Weights of a small transformer language model.
Size: 14 layers, 2 heads of 32, MLP 192 SwiGLU, vocabulary 8192.
Architecture: LayerNorm before each block, rotary positions, tied embeddings, some layers without attention, local attention windows, gated attention.
Each number is 128 + 32 x the weight over its row's rms, rounded and kept within 0 to 255. Layers, rows and columns count from 0. Numbers have three digits each. The size before them is the row's rms in percent of the matrix's.

# layer 11 attention value, 64x64, rms 0.185, rows 0-63, columns 0-63
084:125135078108071125168157129202112153100197152172135135140148066169158110044157101094132165121070136164129143154121124071135073142100157135123137149105092094142142123132137111122187152092108133
103:159122142166132164094083157099111136118139180070071143158116158108131153038060147141101143196139125116135125191186132092127116125139113108122109099150137194115131093115111092088163118172120154
104:157128103085133115141043069150158101134087181116087161130116194128153150098141165093178109109123170147130140136147182094059181114135159078151122117154120094116144134134101062146103138103139160
107:106130139095091153121169156115131105137126113103115104149123241134123142070141118083108140120183179087168121197136141180049101132167129163116146140126124104099162090110087155154123142131085104
082:121096143161168156141075077141104114095121129148155142196109154107158129146156145113116119125107070152205104073111117094185125107117172183065085124083116081093122151121149178107121123184125127
085:170130160043155115127069124101111146066147132097150108123125148116098140152143081168111217105141091134134156200126134126188107105140105087167122131145063141132110188138134116140128071128132138
095:080176202138054147106105148169089118101116170161125147113079121141122116117173112140148124167057159156137074197129131145109154146132154103098150185167157074142117125116166123076113128120143147
086:170130114157178081097186120101136123095153117137114205171079102127136038160120065173117161110135126130112150162126162137066136106102160079129125137114113122153141157112049139170145117120120117
101:110122140156149090153124113106161107172074139086209062120104162164096120110132124148069145123147130166138112144138115074156148090106122112137116128138151072101170114236104155100106159122167156
105:118102149097112110107157152092160150126063097118146143129168111074117138079157172100128113137171143113133108103098202044134105139084124157123148166162084141140114184102124083155106218141123118
089:168162144092110193163168097114119168142180161169118100122152113097054131135110136073098109040114170124135139161147112140125134109140111155051136119134059147111108103170181142114122106102136106
095:093166101166128116107134122090191094176150081150076105103092115134139106159070093117078150127210111139172136131150085113139119093112123101116195149124157142147214176116134130129120113084138149
089:198182092209119114155097123094144107098129138106064118135086079152131151147130095136106180130116179100142126136082074174102138160165119137100146180119083147173173157105086129105153153111111149
088:115128123144127142107122130148111087024152071088101095093160138136143108153171236175129114166137133114120123103146140144130153157157160088114162169173138131135134155084167123123084067120116098
083:091127086097151150113137125136135092123139136188130158100053160139148154121139137083120178130138174138157118130174174100081055127074109114125092126140092171190127103138132209148167113126116073
098:123131122146125146166137119091162175112089072126132084144160123146105163130115076130149148143121146135103200096149126079097039213153184143139124108157156071156114148113119086110149091146171099
106:126138090195103131079123118182135134120082073169183138149145122145124127101136114151165135105092148117084115070104152136090124101159116147098082142154123146105123109151193110078144120228187126
102:189092129152130088188167112110113139110128098159075130076140066132147135074181123157100159148209143113106128137093154133147141102179107101111102145140173153100110133142087094069074143161128095
091:112131097137098068079117118114137200107145154136162175168093145212118169109116148100189118121099112170080135129103120156133094107081140080141188113157170112115115136135121170129129059145134176
104:146112176108103128115102137082142116140083181191099166143110189158185117175138174145044151106160072148101163106150105145125112124107146151158149099111115078166117085075156111133135140151077133
098:182080153130139105149121113154138147116172152118116075121146153157152141098176113137159119129109163138071146134111065145100095140137149070092198105139172169083178076085141160179119123068094108
097:137095154096124073161105103051116124125113147141147167162120132116096109146151116123113130151167043080145175098151100178097149127099187122124082108099113198134140154076137206122140129095117145
087:128093142169063135151142072145089119123096139173142097138120166147087101120119104164118140126157081156100024112142127163133131129115176141108060173157111199137119115169149062133140111160117116
084:137145134106048157102169115137129138118141113122115079086117112159152115136090181121089182169072133142087129107123084083100130095167141140137059165176107160096140140164113143152195203110131129
095:094062146114148115156138156125131148128172115108156121118085136136138135175141142055110133145108114119084234133117149088177108103179157149181175105147091140131107097046169110105105119127151135
090:104153169123142201112141106131121099158064126111106161140106113184091164104148142154145108151092137095105127178131111174171075096155168154060105143134150121207155087099119123153118064093111129
094:085145091160172106113176164122139128173133103142192125127128117131078099137125149178091132111042123143109109150136089097137147176152152104074174139134085134057131146076141121139121171202097132
100:159144133118192107082150099152081145050130142137131115152132107080155151123126145109098139149077106092089080136170132121127095115109170141144143147138093155209129116139072139157078124197174183
105:094088201091127117125099085152106135100099069096062162169145129154161102155171100125133168143161112125156108137160082148131171136145106135127153098116042110191127128184130099135151080152152102
093:138097079090114142157142151082157073124136201157088082173124118082158076150083158148197196128127124127189123113116115138145089126130052117119148137140123154104115120126152144155077156142170110
089:092112170113127174144130150156109067049065105122073120132075122109133127155154136101071073085168156162188129163147137174126087141136153111143129134157131140132169113139146104137108201115081157
098:181104096137111114139084158153137125152133117120066082187118065108112121141152131111152143118111130172158157102092125151139115108108222123184107134173184129123078105193175156097113104115080116
097:163096069152109144101119158142058129149167155138163150124087120172090090153152136168081127117152123123123135089122213157173098104123094109140055162151120150100139155107107121101179164100063142
100:149156132123078152057151185130177111090130191111127123136156118157096172140100115124118089103109120128113137101143122102128121114190159069131102179132197148094151157096124068131136054099180116
105:096104085062173106116138112102112103092077122156157159126140154114118159082176092141160128130110139147130098139150129141169139140105167105126066166101141173122101167039111224124149130135166104
104:150100125092108163129154141100166122159151152091149085155109106166099098126229136122152124055159125130165098099163084082134094138148136116133124187129104171116094044143109115095125148121178095
102:111142136160094129126155147061119145153092106153160139127104143165124104063124187169119144106119160144091153121125107136080180182087107141147078180091123141113116094091244128111151109128102135
117:112151139132167205131098113107137102121162127068115159126095100102107091174148173194112174122092150036097111177152134136155142099155113163160146097112155106152126086097073169132138165100155132
095:132101115148134089141099105124177133180085165089185115084130134175122181124067057162177110115120141156127096146143119170166116136137095134142100159101137133059052105173121114133135163103132180
101:208085157083070166118113123125111122086099117177150144143138173185116103187102137118141130161130210109060113168149105157071119105136136107116116071160109160129119132084147109126144154117158150
109:116144179148127137090154117119106179119128109161214160126127118119090133102104110130152134157151113068185123122137121149156086094141128047136151101078092140179174097160147100167097196124076102
113:091113177150137135097107134091123137155173115202078181158122138173090119068158139074143124119149124083117132130146145093125144134104160083168131100031137152110117140166143177087063135137134141
099:152123140124116084131136116058058134133166130094166105136156097171122052106111124162135153057179111147142108096127140171173080133121129139121190120084154084140119121094121111155141158148189185
097:139139098165151167135111126128136142141152149126160123145125155161099101070169099068147110207077084079105162130108145166067101133213138177171134136176098078156103107110116141100133118096104147
099:188142126164105130165132120097105123174082106164137160111116090087131156107140113115093137108090083177151106153142139115151149146114191128163134118183109122100223123110098071064084179097136103
106:136157093115161177131094123106087120163084144164108089079146116155101120106114140061068127105157144082104084136073100163136149144146121116138097186130144139179173116189107117147119183101155200
093:128099126109180098080148181183118089158100175113102112082126156123101142098107137181167137135146127148172120128080155134098180136151104129101166071135101183105097147114145176122124130042141067
099:117088133110180149164120159135135199075140158148089091179120130147095087140069130120074149060091079130116139106165102186175101158135132169131108093144134099161111174102157130152076161109119114
107:161152162112148062122153082080125128123116136144083141158136157142089073134095144132163077120080129099172101191106145114123108111176085210116139158123080196116138139114141114127180125155104180
101:193091168127173120089137061094155101100148144131115111128146114125105156124100110160130160087150148101163202099138138142178129126174124149099143064128110120134138118104127142040082086178184152
115:153119151202117142065117101135171128065168152120081139094136159145101174138175098138111157089108082096158102060171111142109118123127078132098175159132097124129136142138150112154198193134150150
108:126129083149130085171156131074154153144099137108063116113137062148179152135142135161134158153132118095085146115144132184078123133107183134090216105110151179112116115172117127145167110146083065
105:135100140140183138093151184064121141144131155079153127074133154128164130176171083160109105182142172118127108094133074160098073142120172139080094125138097155140140193155115126116048135123096142
102:088112125125113109084199114143157172106102106126153045120150122127125138162168127147125121138096075104062179120104166095140079138103126166168116140133145175110113086116152161169105180071129190
109:106170096149118162170120160101041120083121129166165079120115164133181151126092174121138077090147111078121115125162122139166126210164126119098148100152088124102147103180074164125169107127126149
097:119167162100132116188091076081103145116108149135129130136124120028100112149112181091129116144156164101123129108143125194128142114156173047111188153154131153130128114122163097143129144080192155
112:064118146140075094128116153137120159104092197128093155145096150125155107151156105129153185141173117168146128163149121088153101027139104088122112098118152136157170113123168141077116101119095201
111:135163101140124144185130173071165111088117112178120091130150147114163124136142086142092162173143151043169110130066174117157139121127175124094136141131180066109078136101171081152101157143105142
111:132130125084156134120121147210058136132131053137096135151132120160151140101109101116152177163104109142121126166119171158112129167188128038106121059132172111092121107177152097158133108095153133
107:158133096172116165113096114114139145123128152099142097092191112101174072118129188112149165103079198127171096133104109097095153124177200141080137109072141167116106131114087111164123123122071157
102:103116184110154102094127111076092101103100150134132176117127055203126136133148172140102087111101173140161137093165090162152209080094156145119115137199113108126123060154143116141132134124119146
100:095096148075116137096162119120164161142116152080135098114117078207180066150087153111149114160120099150136144122080207120062186148103143084104121140140114108126121173099117164117162171128149138
108:119129162112165161169082068111175111104107177095103146119140048123143096082121121120129142117195075112093138144143149157094132132128101197127105158164140110074144170189115130180098105134158095
119:095135124122166086129163123161121083074120191097103112099139162165080091175149116084126157152102175153071085105228145109080145131131157126179144117084129136113136103145130132154097125178154138